Weights of a small GPT-style language model, trained from scratch on English Wikipedia.
Architecture: RMSNorm before each block, embeddings untied during training.
Training: a variant of Adam for these matrices, 10969 steps.
Each number is 128 + 24 x the weight over the matrix's rms, rounded and kept within 0 to 255. Layers, rows and columns count from 0. Numbers have three digits each.

# layer 5 attention value, 256x256, rms 0.0888, rows 0-213, columns 0-63
152122131163160101119151136138148119116148127126145155125135159088135100123130125131142132146126145128150173176079102116130149091133179109142129172134090136125109141149103131125158178120129123
156165135159144156147177121153129083150152113146137121123143151136088128134098089142083083150149096126124081117129139162126140119151152109083130118137107133153131140142138159145086126159117127
159116108152150168172123089116116143084123105128142143107123109120129144102115140123124142157116112127138165157103107155156141106121155104131149150127124145159142112156154112133121132114088088
104147141095117116136124146151138084180144140126131141131127181133130135116114117148125152154146145155136093087112112164132117154132122159159123133180100091098081125135131136103122116169142089
170108100115130182152148158142190104156138089115073143123115090117110130115142115128115139126118121129110104147117116122104147106114141148085113098143130128125166146160129150101166138138048104
130109111137093132161097098126159130156145133162127123081105104135128122111119095125108137127058141128133128143112145167164138131124122109139099118099158127128100153142108135132101157131108095
117106142066096150116106118087119127112107122136105119120133121150157135143087101110117114078101147116120108157140134152104148108158089128119107117073140098106132139145156107139172066110105166
170147155088135121132116121112151145092121141088119123154159089087132155168099100195176140126113115130096117103132131171073146141089137130100120107119114124119179143109131143127172116119120129
152138110125125184199097098120104132123126142170179166110122117088121173142112159144167116091154087143108123144069165096133132122138150093130140168145160130140143126145127102104132129115151131
151128157117190130128157139128139119173166120133126168122115127108137151101141155129185114153153113154118112118106120171109112092114129142122117159126139140130135128145105145104078114136115146
135112110136084143123099073127094113119139138160125121143075122142115159114062104138100122096123133177133129115104121150141076104143165154137123119127147183134136149121170171105095140152126137
124101132125094163108110159120146134169164114183144087074079129140159146143157132140109095091074128147112095100142113137127126124118062158100148119133066099061141145126100129111112110162154122
143111103113153074196153183096128114150134143122146143109129127129124127122169132105113098094145122143118147084117107138105153160132093082168105139153121133113150067100106118116128107121160149
165111075167106133166158074105129166116147138130115135150149104141134134091146161090159133129082140083114151119153112156169121163139152087147159162108121169190108141099138151095101152117149128
145110150134151099121107123157139162100126125119061128170166136101141131155090097124134149147129105158148160104105108140108136140138137119139121147107142123140164126103119119127135118090112148
085148119105122120101145132137156143135166137112095132126134101091093160099135148152161139111143109108117101114083138102181137085100113105170159107140144120143100129177149118102128182128146109
163150146083164125133152121123083108108094121091125122125133091117120115108128096144134097092138141102159161153119138133118163106098109096131098141086122134126163089141133094086131127106100187
079125133132145119091128145136139113118133144082114157137143155115143120147130136125106093117132169142148170128125151139120138071164139079161152119089153130167082132117147039115090173123134135
150193134125105114081105119147138106132099142122113120148112135127085114126135117145148143215080171111147069099182137148119135109163097177129181100187097083098096149094140148134119147115134131
139103153102117120059092118139147121124111131136106125118123069132162170148114092148208153140087113179118091096116149133094154087150116144134108129112121115067143148162155137128171096103155125
128097160083144155149091123111096160120139141141109196093137098110149150106119157123103171124141101145119126094145093070128123120117148115144116170044176126105165080084134121134157096115117090
132145123136140118134169123147144130166160111133112119135128196152081133095163138094146132174095114108116180083172133084157108139106088116156152144166121134067095114101115155127075158125103103
155151134156082096081146129125134139135110125111125156165137176120103133109110175125123170157124163148152124108185141080097111111155149146141152107130130131130159157062117131124109139100077159
101174152086127105124163162144162134063086110116149091162133083123124113097112116167105116144113142123152144119167176160153170129127130138141149114154138110112144141132152134125134124141126105
142134143109164147140139110141108136134151114137131193140139156099146125077099152090145125115105125152116182128125131140129152097114110157176122153114154118110142088081123124127091120124107124
132151147104138122100154088154112137065102144120124100139150147148131153154105128156130064153127113091086160119110119174137105158144147071130119108145140127164073123108123140129084152150142113
135152139119111171149106149141095101121128104135125129119125144118104135152152090123160169114125111122125104139126121105139121128147144113139114130148131108136090105165140071158155102158099102
121134108100126114118145081156121127172105092120140112070114168170105106110134116134163118138136120113119106169099128166139107116119147167108083121164114150081100147143145178131140106112123136
140147131133158129118164154150140136134122092115148098103138161079132119130131146162144168134129116125156153151140138089108147173115121127101140182178167095140126126123103135173145086094088134
115108104137110111095134134097118119105102113134103080133145093131122118159170132151096096114098176129126140137150082094131108115077138124087135124069101119129148100112129135135170147134129155
134199147106184154193144074125095119141140130142157104115177078126117122091099138174118083151117086155141098168126128145121171119087117153103147126134090098080171142074147165125116138155162130
134103120157115155107106156137152128098128120126124073109098124123101097169171089171077114081132167125114149106129136157109117104158116141107124087116125113116145109154104087111182116137097100
144136144134106109123145138164166117128147147136142159143122105088122121112150123114156133151091127160119109118160143099098125152133148160120127137114136087084143131065140145094126157129168117
166112126120156181132159128080157140145143100134090122102077131089120111147112126154152126131112139118103117161093118149110115125174165148098130156175097157121130178168156144111173117142132145
119171158106102129096104093109131136104099116169122082154114091181092152142087057170068100164156093119121141112130120147131109121134096081124126124123125104163123116147111105124089123126131102
114110130103102078094148156136146161125113137137116132158101158132106162120104144110132132155090114126096121118139107115193161118137134106188128147147149138116092136110098155111143126120135149
127094111091108115160173091140147125123114091156134072104097097149077118127127115156148101150124112130119183138131136156157126106096150128102111118131165168101132118140093119120124145157103109
156119142140154106162115169147111099128108128110093149145120128114157130090172139139150151129121168128181135153133126087139104118082132146145094110123159135132157106166152095143159104100119117
142122108161139111125072096142149138168124125140164109133144121135143109124091123126141165121114138138161151142158109082123087134106143142092136125083101148115140171120154136133151100082142167
128147135158128131150152148134116115098102119130131106159130128143136126162140116090099102140146111155162163114121166160140151145138109123142127127186088131143142115137117151135096135152125163
120153111163158201120161119163118126166140128115087165100095098117148110097137129136156130113149146134124087162126122102116099142065162132064152150137129113122112161102109154112148132090126150
100091097076125109115122157106161147142117119156112152117102094146134172104141130110077108094133129101099083102095097116116169150147111133130153090125138124112124130120136150115095166148161104
107115122131156100096144161139126129131116117091123135116104095112141119131127134120112090101134134101136098156123125135112158102118114156138169140114094130163142142148148114118129146116127159
093114098134143170147128118139144142110132152132193123124105125123105089181110166165162124079139122118123169095141134124170140136158147093137145121139150120125107117122126133129127150093095161
136149155138148157080119140144178096086136120109163121195147158118132133143107116163134129142111134117129075124141076096124083161179147132095145135143121105143138175133082165138163129135119109
179131146152154117183154100129140133168148120118150149134146164137073116116125106133154124147142076151135141110102138163141122110123117079125122106113123112159141109057117174107054156120145108
136121116118171142102103148155155137139133113138179122083133123124150137141141130113101104097160135101109120138135123118126137115123088143158094144127121104143095116210139078118144094118130106
145126141149132140136069117131126100135099143099130174129131110157166128126114110110110128144138145089164102170104126101154113107133103125158182123102099130150123162133151089136164105138154167
121109132143210157122105116128119114146169122154061157100110126111152133102123098110099078111150108144109150157096109149142142129131145150121111112100153138160097079142127126109090144139122131
167169177133156122119133153205121115112104118079112136132185131111130108124125123150207144150092113163137128113138145110098121133105083140110133133163109132143138153175098139139128115088119131
157174121084101145107185118088138114125118118145138115133123090166101146109139139121154138150100136133147092114140128167132146129134113117104093123135106116101134135079157165098114131156150145
123159146110141137143089100159122100149148140098145148132154166135113150127119148142113136155115164134148088094153118163122127100129145139144135057111088107096146145131181159104137142114120088
096135175142170145110102103162158117138166124140108159154149149118116156114154107133076125180107135147165180131125122078138115116110144117124182150109147089092124135123126129153159119106131133
148154126079154110148122078122107132171071126134183126078080102088123140095091101173076097085168116161128123128108117158121146099072088165141134147099140133081146111143149112116152117115139105
129127115110109182104139160098118147089091137130119090174136093133135122172140111111098123109152140100127151145134115159121151168168091110153143169144113125171111140154105106140122129149129126
106104135127110134150151139114082107128083118155067093175098116127170127140128137085129102161069127141129116173119184120137135147160134145116131157137115145083136142096119123154107102160113198
110136158084149123084096134154116142131087149119124107126082107120146168118119101136121123146171112129129120131082114110136111114162111115140158134118161104145129132146095078154138096099166131
095081130135096108132070093111125145159106131174156119095120100105119098130127136086125127076115136136147120165143154075132145105091098127158103148057104133135105104132167117135121122114128160
107089132128093036087084170142142125140138138146113081131090154153159176111133150133157104106094107126149051126108087121099102120139133151134089107131133140108122140127158135128119096116138151
145094169113101146097087164116078144080118142123148109117164092112155184170102127180161127118119098112140112110119147126125138076168091104139123073095104144133132137143111130117128080124115141
126112137192163107152172117158105108175147138102088157106137146110136030083128168087163170139164158151132179160140137128118124150091149169097070159106158153166125120113160128096087194139146119
163132152139128122118111153164112112110134107095163110116158157111103128136115136168183138124082128113127151127132161164129142090114122135114120090104099114150134137147092123129099152126097104
156123164077143170146135105131131157120115096150127148092066113104115137125112104126139117143110094113121145170086172161145147122082134145123160141143163094082108102099104100138135129131122150
147123117157162151129150146125133133168142098105091151108117090140120116091156125139104171142129148130172152128160082095131129114104111115086140186116167096109180120098122150158122119107086113
095119137112089125146149123105134158139110116121151166141089121139133116117094138123107126173143093129127169093120166159134115118108126112118101121116141129145118168111104109115128150137146097
111133133131124133138118126123136127137152118138145118101121114147142162123106132138102135119176129130143110181122090105132133108151121083145158139150131115147151140144120139119156109146131133
144123107155107115156135140185158094121170120158127144113137109128127116111139120147140105134107112130134108166109143147098169094162141125114139132094117115124189120127114172104166131118162153
144118119135097122116117099131130124106113117141135092107090147146079110136115122121112163144169114125141098142144113121153135139130120106152142112131129114157152135121107120145107152156112070
133180112130137147121104122143138121132166138125149129119146135099123121124116111170083139118148140127122124149133088128140093138146085079137118118157127102080151154121127121122154131114137067
145117118149095147125180113124114114137153142132154141116078155104138133098123148136070120173136097109120125116109147121111136130104153113133119095178137152099115152141114124135135141151121116
116147140120103197199082148148101129150123155138105104114127119110126144167083152139089145102148151140165116130125118128113105129121066150126155143088111119088167126158122089132116128160123122
138143125141110107124133166101171144175119126130144136133146099122131139097126104143148138140141111179138120138124160126091169127127099145166143102176151112123112100138124139141111141148111105
095126142114129130105095117140128130089131121120150131150110116104138149112082120153117090077139102111182149162133099147129151111132115127130161185106140126134143085132143121140092124099117130
103149168153131176158125107101134112133179132130099110116124115158161127151110096164054124125189130148149113159116098145137128120117107155139183140122127112099181103113132108146096085138091103
120089127115096134105158114108137129122132148115141102138108088142135145122148111143120145114179132156098163122104111121101150124156147088117125083144094107184161173104110136114175140158143146
166103119120195169138154142102133150160124132143140138121136112164086118127176089117146131169135156146112126102112143195140142147137126148120124101152117083159154147184106119122135134123147115
150139129125124106152129151119110113139157131117119102091169087184124137090153122129135101117090148156111111123131130104103144126105124131120127149104137112116170090155105177132093106111131164
118110086162107092129157107125121138112098152118135109136118119160133100155158133130065153130105144090092096128124124175154148135135124114158124099146129149156116111162118131140096181110094123
139062121113112132135143140102118151128111154093066145084132091160151125140146172092169134115137135169116124123095163091103143141121140152125059127119130146132118133133097149124113144154125121
101128134138141125125096135154136117131125130139110114145123106156152145173142098134131149114177131155123118133104121132127154148117125180133136147109134139163088113163135135137138133192121125
132162155143105106151150156150110124122175138135115125109108116086172117115106147142154120118128100136175126153119100118104106140125134149126090109102140156143109137120150145126157142131170103
121126110142127125125167151096155110143134162101127132172147100085175145115141138139164148107115136140114131160075101123106154087149139154135125115112108128140191133108131138118141141122144141
125130125120113141161109098140101136142107119128146149110099121125132139126112121127124093077160130123144136156144107139174111104126113128142146167129159141129138137135101111145102097101140143
147118154159157117129150125127136116147182123149143076116122134172103113121151097140115173146174101159126116128113141143129129141105092125137113146166158101111133107133140119145107136136102137
149105091149126127126116126153159141150125134091112148128175099180124125149142155104101114153149123117082137091111116110114114155149125123155107129137115125146127163127084146161093157141141103
098076144164126086107143120158123131135125141112106124148132118132134102122148142142159111088103123167143119126104127104123128141138131091151109162104116119171111125145142126115161164134136114
142130127146097113097131141125144137158146129119106131122144154107131148144157100130166167176116138121150127113116137123161127144133089148155099093157124102126108170129121126137154164141156069
125130157179121108136107137146174100185136121128143122114122128119134112127108100130116122145140101139106091125119137121108138141121119125154146121151106113134143115120106145115149153150131093
051194145138070134135095164158127129137111129126154150118140126100112147162095142145094131109079134109171156092126130089117124112128082133145154137091095139152115136132125116135136133148168107
107151129148131117141104133152160114098161120135145123149135151105161113119086096115159107107107100135112109107126128101113130106100119129147153118156133154139163110095132106123170124092168162
145141127096116150113145136122109126109126133141125116107137126132104093149132132112097106140137137133082087089131123149148121112125128125115145097135114120107143141122129141142096130151112143
095144143185098111118138126138143126167146182115111108126114134116144126147133152126124160135130115142145129166127100085109151171149153120145080144154127123150104159145143144134146136148156091
129124146146102166143149148146085124132087131126135156109098123166152105128152183089080114129129122117069101170121107113102139135138127136101134168142156165119090119100076114129127116138118173
085130109115155148129087142118107142158099145124134115132139129139117119165146110132120133122157158114139155113124113110143124149102099106143156091145126121076105118162140113131107120123083076
092129132137118114154122150135139148101125143139135125125188110136120152113089163139098089135099158113124148108141142100139117084121143139142159147104123159137166135109119103132153101121172188
139102130119130182140132117128127119164101123142120165134116152086099125123107155129136154154130133105125061148121131153103099130146133146110148088110148118128144151081161146119073118147119124
120161122105125108144126132135140134140109133108130152141135137120140127119131122171161130165137125126115145120099152105150155150102114193159055110099136119131105164166128086118111141148129111
162119132086141137102135151132076132110090125137118140165103131140153137122127150151125134099125128137140116085127129120130125120114164129091115134121107146132120114090138114125095109119110176
169141159088163146133166074114119132131126133122138092108121129155126133112119138102144094122100131112099091139155089109167142158135128107135140173149126117109140130171168126146128101126133142
134151118131135151095132109108101117150135139127149085113086146111153118152108123148126156109140122151155150160140073087113100103150105111106126152165129105117142126134119146147134134129123117
119094113083116114133134142115121112137122126125081138136112130126142110120163128109160177148180105138100148122096135113089156128132155148099093116121119102149144103130136144134147116160117140
151104137125141141103120129126128125096095131103103119138135112136143141127165122120071158108123104110141164104126117111137100151131079121123126140109102137093166120117107121119115138123076142
067145125158090114155140085137101120142152129131093163118088108095130073116097133109119173117132116131138124133130127128122097107115091134099122102098109166133105140116122126096123149134126133
162127157138088121127122139114117136107122125113135136146162106114098094135118143106133166121096129124157082100128104116133115142162090154145083135090111119147114124134175132109090174171099105
146108126109137087093134152137157109130125106096086112153146071162151128096164116160102130118140136123084127123117134105127127121136132171126126127100129126138178098119141167124111130126103091
113148151128116140126112142173156160122103128135131131125111131122136154140107143136125098127130135115185142116129094073114144155111104155132126165148117147107097146134103119131137099124133071
139126106119132102162124121115159150087087140123126129152142107153110109133129140117104090136115113111102104100134129159129129128106120129150135113119137149150131118144128117136058148110114153
135122131138143138111140149168149106118085128133122143129147148113105093095100150109130138120106146128155126150122191151124116122105156107112111148143149116182098158108111153131153137127166158
111143123106148166133137149075121136129109136107094137141178104156131128130150100155130135144147152124144168096131185162145114141108140112124123127117088160146146162101140127146129111124147164
086151134130156145108083167135115140073163130121169138163202137130128137139136118156152143122106136133126133101103121146128130067140122114120132081110132164118125118116128112116121136094129176
134142143127149093122130141152108116130107117125139078161099149121105164105114142151098103099123096158201145122080142147161082120118107087103152137121137129136111130117164115118120125131143205
086084131085158152161120130101166137133114128099095162175154127154142125146139115118107097096159160147075145113125166152124135162116153164141131150125146146118146126175161123118105103120098105
164136143129125132106126123159134149077124134140156117151102149113115144137124148145184131140057105102149103142122120133126122068151127159119166104117123122122113128122136129127126150090129143
106117136157103117145139138115115123152130117114101189136100117106157129106105100142117170117119122131121106146107138148108140097122148165128121145125140135151122155131139153137171104134146108
141129159152154092085113125156152134156175156114141123134111122126164143116134125105176135118092127128136135151134127089093150106127108135153157149157113098107133146150124111134181114138155079
123136145087104136105137116145093117118115116129116157162139139113150122076131146152162150143123092119123111093092119123141117090154162137069092107106113128145167144062110148121107137131143152
176101095122117187113157133108111138115127139121103102148117135105114121107099152147108126103123164102154110139145119141141102163132121093101111156123114130125089146085139114114141139142104125
164148148127164143129126111147125139143151141130134106115140132135090119113108121078116163159134110117125112139158094136122143178108093125110117131147118095095121133135117148139128157174131092
130130129146107096099127150095133108153112115110147127098134126148133097108163114129140158116140113120103133126106120113119115174158135121124067124112092107176080086133128140110137140151173129
118124133126111123133108125126101111143101134117135111112137112118100120104141103140132147112130115168089118117097141123099113116119108148133093142108139125129124115152097182135156152152092164
160106128147154143096172161106160128167152128122103146131149116123144134138167091130166170134152097139086149090092136121108139140137125112139102098135111106128128133147123156113163147158161112
125099069116143106131151099148126135119114131133104125161166154137145154130151149135169131139098143101085151112108144145141133090113170181150120110129158141108148092120136131108145096121140167
123136122128143126086189118095118122124103128115129100147131095175135104122114118133094152155159128115104127127124104129138139098131164124123109117137105110170158125113130128118140155165137154
179143162136121133148142132134147149133204148135118088072135099138137113145134142109133112122147126161137132117160114107116131140119099117140096157146130139093121139140139112119138092146141087
118124127107091099143099105147136124169125131143132094110095165106131116128111126112085122063157125160121120156152081097131126142131083119167134143124152136092096121170154111123143123140107069
114159101104131132143091110125139127164116118109138150131135111119115120102151101064170166116114129132082110138135120139120115150128110135142137129126141145120096128136097193109109143120100144
190092124121146135132162121100110143101114142130129134129105129150120140139109158110125138136119143140122107112134160168141122124134145128096149113136120126151123132145158108129118137141099188
152142120146167154194116142149147137145149141122076155145133113131150110161128137130175118171150120116096090122107134150138131122130140163073152120094119148141155175107112128126105134135150158
173133124130122115156174178165090144121151175142087144178109150167130129156160131128165113073153141163083114085122178150133133137174111151125091102141152179111183174080196161156185101150155172
210089114161105133093155119094138106117116103124133119101107156157060128177119101156107145120116131150101132160084089111112066114155140125155172112186149111094126149114059106123154113145126162
175095144137161087104129164120148172153156110188127135121129126089171163117104133143134080092081096124103123163133135119138185118126123150142112123085167093154150110132153101106148134098137125
168116120092149158148160183109125121129137111135094143102124129120141156128185096165126122115110146139115106142168140180162103130145142146104124096164098101090127099127175173123137133156121119
132120191139159120113092146150124112135128103143126119125102135121133145169118141108126143128119135136175140174143093103116143134104092128118150153167098126115131128119153130129145163128140128
112091119121159066133142175152122150163103129120067122153133081128154145070132146144150105117137151127110127094125146138133149112147168130100184110103110144168162121151139145096141132107136172
141110157088166163099106123166128151127138116094119120125157166059147099132116104119091162116094124124133111185099110072099083124129128095097127159055113103087131047129166093138145129136123151
129153115161137132123137137107142126115158128083132129154157125128122112115173157146120163151144110162170154102123169132121174115074086142183123127130148133158152130125115123121081116127105149
168143112097111096145118156142104144094096167129141122118163108119093134164113102139129113094148117119111132083116164119124109136108089136186124093111191108151128113128205117160139145109135108
161101104099151133086171120084124109104118127140125146180128130158156139106157132115102082174134177150111121133125151158141158103136190114113080086125087139121138139135144143141149118173114138
140118130151069110084146139160111112171142104106165149066106165157119129173093102147109130166141167130154127117140118102105070170140109126083133108117123142100188132097072153143111105143147147
128112099167118119126125135092105145165137165122179153089096129115116122203104161090093142125119144164130102069105103071084155141159111180090134161143128140155182158156070110128137160150096119
188071138123120149122163113112109109136195130143099107155116120129134153150133176172180111146094151144122102092100137185127085119147168121086102081098122147107161160078132176113117077133149175
119128135092166101147137142100166121111107151102123138135096128120179123124169141086136146126069160090131128154135137151126120107143129180115129148160084095134082092132125121099117187131109103
078137133113109174121057126124123103159132153124150143094102152155141145141130085130083146139151108121141072120136118150129139178097066128162099113137107098072112121174100120156172118122124072
071109146164142126114075161116164139145105117177147123109149122132155114146137091081128117144182085160121096117132166187141196159078063155167104122175141086150118095203158101135146177143126079
109106095109114098074076125132149136146123131113121141125173094179148136154161068183159136151132136118063140119117123154115138115077141087188065096095126114113147094148146117148163098136124067
123141122124124127109125145119126150161064157157109099108106114147115115114113110108103156102115162128121090148154164145111161153111095165092165152146107106114113156172107123148139179146147133
122150086080124109118123079115089124070116177116128135174154088148119140088123094146185083123166164097111148105141154120142151143142135084155124159116155157157110169121121105123139117093167095
149103152140181091133099168145153127176128108152122155120134142084148159195106128118152110082109122118130160119161106154127130119152090175155136134156127093078102116155184128109184162114120132
153134119090123088091130118176135111123157086100128165154129165151155153092154140142100091152162135155137147140074165134101154107084159119142114113124113144125142124110155149129133103169158126
124129126181154164105148129134065121133148118141092153130101137079203125116124160148073082126149072152092114134157065085109139166107103106128101159116112136093132073142110131125172115106093127
165113081081115170165110160114131158078148110068126086103126148092136130155112139128142167122097110067072112139147139116184151146134123124144148110098140113108172097163143159093201145090088128
143096174156093168122095074110053143153155118166087138096144182093133132172111172146062141123154095175130110073113098120106143125095072120122075104115106109089144105139147110141160106159120094
155139118081168170089149129139156129127157117135134151117113192126165123143151101075130138149119125084075097160172128087135132148155132142096158153144095095090103078166118115147171129110138119
116120135088100123132072176139150124153125105149114109061117114128110189113189087144110101111160105132110077146142162128094128169128129133117158085165087089107143079151119137145143133137113134
124118119123147087129178109111107125096156110128087068140158107150149108152137150087085088203133165114117111057161115123130106122153145123085091155113119180159149123143167144126128154132145112
137107112122097103145096128147099093138154162086137168161087134163126152118111142165105123106111139140155175136108104118090100124117180100124095121136130158119185142089080136142117081109160169
131127116141105153108099128136070125092098113100102110097119113091110080163074138149083191155176131089184147194150099102145125140061100102174144173083134143161148174105128121136121128104134106
094154091112135112123091129167101147098119121113141105119136113152125078139125140101143133150144126127126154108125154107152114138125117115098126142093112163182125154140122126161112149100164141
083158078203114147149115162172120142166118114134159099103099120090098082170155077098138132104166123124092141115157110143144156150130117147161158121155115086117121127159091120119140138115113125
148143114106129176111121119082125109094080136104114115124153153069138074148112164148126123173162109111116136111153149160139146156075081142144117073129147114136112143136172128112194154121131120
116169103163152138095123110165106124148112145172142121129123141117146101132123144169125102126178129164093118169139090087115141161147139103085152154119157139121144168133103129135098118127118135
150146081145136107122124186148120136095142183132122093135110041154120125158138165163145151107146075110132114114184147160122126102132118129092109134123140157182181135075116158166128094113109134
150119130054125130138195119093145121124148136135125115135158118143129145131128122073167154129163189084136116114175176177158120134149161096082133116139136168127128151142144146113148150110144149
095144126108086122104074103195109123109121124117134138112131151168146115124122139164167151155107105108137113172179133108140111121103115151100103148096121127092174145126119159139145112101147117
095086135084095198120117119124135127130168132148128083108098214107153130143169077138109240109159145148097092127134171155156141147120145138118116056103088144094140158138090123113127125133127102
117129142062136112141100122115124107124138156115124157158107155092182110113114172109156171122169148140109124094119166151143146101131121169115116144091119151148113150130118151102123147142145121
158171110113080131130139083146096072124145105108135137138145101166144150123125160087110151156104130088118110070116115116133084132163127148087117126159087143100164130110097143127134118149111097
129120152083118147175101103111091129108146109119108145141119189116162143112145136102152155112110132102150096093123135120157141115146108166115093119084071157114168117137167168115121141094130118
139166119134130164143165143148116137087145123068141137123139160110114094101140178124157157128096131094127164198133134097165103152140166061125123119085122146108118153052120114103107120097095141
098166120062083148113093124131172119136135045121128073103140088206110110163136031116133132200120135067107128100129106130160123149126111143096157145138092090082127129182093162140139124171139119
149122150089126154110072105162132110120131164140066142090168113152120137101140106193139184087132132107136129159156177137121123088100130101130081131080135138131112133150139108129117106113142109
122095178133156109114131118104145155145099138143108162145130130076151139113129135124112108105134158146130136113149138139110147131086127099199097123167152107165114083155156092085126150102086104
111075141170168160131143124124142157175137168109137190114115179078143159166123154130089145099099119181119120157095095099087145155121113124186127143137174118098123105156096026125147080116103111
142124117133136146118184085107106112115155082112150125077102194109139086164099160091128113163123142109118072124127082113176141098155149104123078163122143171094110100158111102127160095130112115
115185099131106122128108125181109146114116126115105085125176119072154104137123082106098107109144102142102108124122114062126164175098084116143132162079130111116134124162149112146130156100143115
132130150093065117141085166127160147149134117146164155106160144107046139131101088153170116132129114111123148147099131080161108137141180105176163116069160114117157164151130120113138102129143137
085139107127078157103068122153131155131097155156170131112121129164109113131121105143173134122170136140130152156118160140141143136102108115137155156145134115131103168118071140165107087141176132
110146129139121151176167153143133125088137140092107116159108193159115089186125112126148116141113129105135167156172136143145097163118097122163134120177102124096073135104157114128148127108128116
147139084101165164113134096128087114088168122097116093123130121120180102163099158147140206126135134110093132074152149153174139150128143159038087102097124151129169129118102144122128113101114117
114111079088135099116153141101130138115159134133134130120099127145120122149112104110168131128101162094086076111112150173195156129168175174113106152145133144146173106168130133123133147100133083
126161131141066119116117140119141102111126124152128126138133070148166164129131089118123130077151130118136089096196114142152146140145099173125126124178103136114091127149094178120133127119127104
123179109144190093133130125124147113116136123110141105150166078144117151109132145124116136138131134142120130096084120109105056148140161102110161102123133163139101160085157200133078097137143134
139110144132122111110180113121135118135147136081164195139121148110162127064069152098141089098148189135151105112091132112090129123112154121137123202107128140167145122139095093096096141117122129
179091149129103101109144117103169067133150108098137155151127152117147136118135186113124114142083126102138136154106120139122108103140140136184103136161125116146098078140169116070154158131081110
090115124119074120155100091142154106137129142103136151141092104177134086099098129081137197078146156084170138108105131125116144136109127135188114157130143129154102176135123109127133117119109137
103119172152106151131145103138130115149145105126121119148141188082166111135143126102097106162149136165124145133110104119124120130088135143159113135136107133113083088148118080090148149159091115
111165088120105105154124112139113118134166165148143104127136200083138096120156136147178113128122178177077120107138144187173136092159131136128087110088097162127130159157188123152118136197146111
083115139136131122127106113143116121097110120100119075124091132166117092172112137132101185142112153099126168125151109170145094099116086148101118144175093148128118135132116131159094145185139110
118161140156130107134127130140171091154163101127130148140102100143127125146096118060169088160109151094136127109142111117095107141160118199079152167154133148117094113148115133119129119161165098
131120166152104156084103124108151116198127165175103152125152154177124158103137050129117136108120155179144104139079132109124134135106107158145133128162089089087127144146060101157110062122138141
107148113175165123125142108154121121135108096104099094129128159157139097112151187136081162163127119158082089102123101118148135120092122145084117131104140137119141128166121168134148133125124127
159148122130164133094119169117157115125101107154118131164160108089162163097170096164129107092180123152099131169128108098122185101100116121157148094134113105100139085147145134131202141116134154
078091123096107156107088128138132107134110126112115146111127137131144167126136141092145101135179140134140128094109141142161167099100117137156124074109096123150096131154165083096154141122114109
078122148157133131105049116167106130136136142114138148170161156125179123123140143103106119149153125129189097129147086088088134135082130079153090108103075109173131103137112090120132110111166115
101142141127140134148098099146128136136130118112129143112143164145115121143071122107103151182125126154162133101138102147141119152114088076104132143077144143113109144116142131112169140134088158
101122130149154113140157127141121111149146134144111151124100107131138128139123173142125100143128108123108137122120110141099134116111149106131146099144124116142143115133143132109109135144116143
093130095113098129134072150118173135153091128117098149102120138140152141138144151101093074147136125110121125151147149113150146138140099166172142136143107128130101114161144145166133123131098116
135098132116141124108122137131106155084136113117121121148145133126135149150146112143109102163159132106096127162112180168109147130161127138180146133115114115167097137160117103124106093115116103
149091120168163162114169124120106095158160125139134133112099157149103102118159124171140126092144120155136156142107104115130127136135129109089129118144170126130136148131099128116125152107156140
103127108123182113118127114142094122121109130136136082151125095112114141088148157125143102148137103138085128104131145149155148146131148160130137156116108165140134144129137155118143150108142116
116100114114126145138102154093124151147144133098146134081165139130158132106130132131107123119125152108149098085141125109143115098128158107109130107120097141120132132144131114095132123112171111
141128096143098124152152112137144135115136128139107141178137081108138124140140122106151136129137118108096160177134133108136110135104134113130115092081121107140116061107168133130151157145107154
104126121108114108143146134127140127136143144161092121108123154157121112137113094102112143117119138130132115073160096134140159137119113122093116113150137103118110153135119132117147135148144131
098114150140119171103128124125123162150143142151120190101136150132211184159107095104130113108174120119156115128120113131137143116111133135131094112113172104117134074137133120125147128133177129
146128125116141129148136126127117143103143138121149146130151127111129090128101169122134133114116150160124130176143110101114129114112139123139106144106166136151106115130119109134133106145143123
152161116103120169113139100125124135149094133145137132123136138135092120174116121143101159087169117131172144188144147124112114150127120135132132129128126157126132139089159149154103108136165145
127106113169133124165150157102114110182119105134126124101113178108131135127173125133120120126117106139107120122122095086154129110161113131124107118130113099098097120159106130117128126156109125
136135116130163126129124110108142115118128133144105112113093128152147107137146113150169114153112143113110142120105100114092138112144140129119130129133131131128140081128109137122151123141104119
106129109119162134142120119140106122082115143111111127156136087132104129082144153159066131140155128117128151153137148132117155129091160099160131176135127132162132121100133116113122118118131117
169107132141150160118168138134132126077127114114165152129151159085153085123103106145111152127127160107116119159116117163153134159109139124157093143136151117109143135135118100117132129115107156
114144143118116090125118126130101135110111120110139156141126174094117113129144133068129135152129144111134128154127137140145145123125104136158120172119111116138105081133132117129165127132115105
103088101162154102160105102138122133120125134108140137132126120124106137074158162148108107116133107152129149129079152156147141085107152137180177143167183149186136130130124131137076081114121154
129162129123081085141107123116141155116083142107117117167146115118075137142128131142115150133101135119169129115150112110114092118099137126142164115118080092139111165117155086115119122143122123
142139123101105185140144150121118128105093139135128099122139120143130137126142123166102081100141148108094146100103135130139132180141156125137117126167091112096129129120142131118131128129145129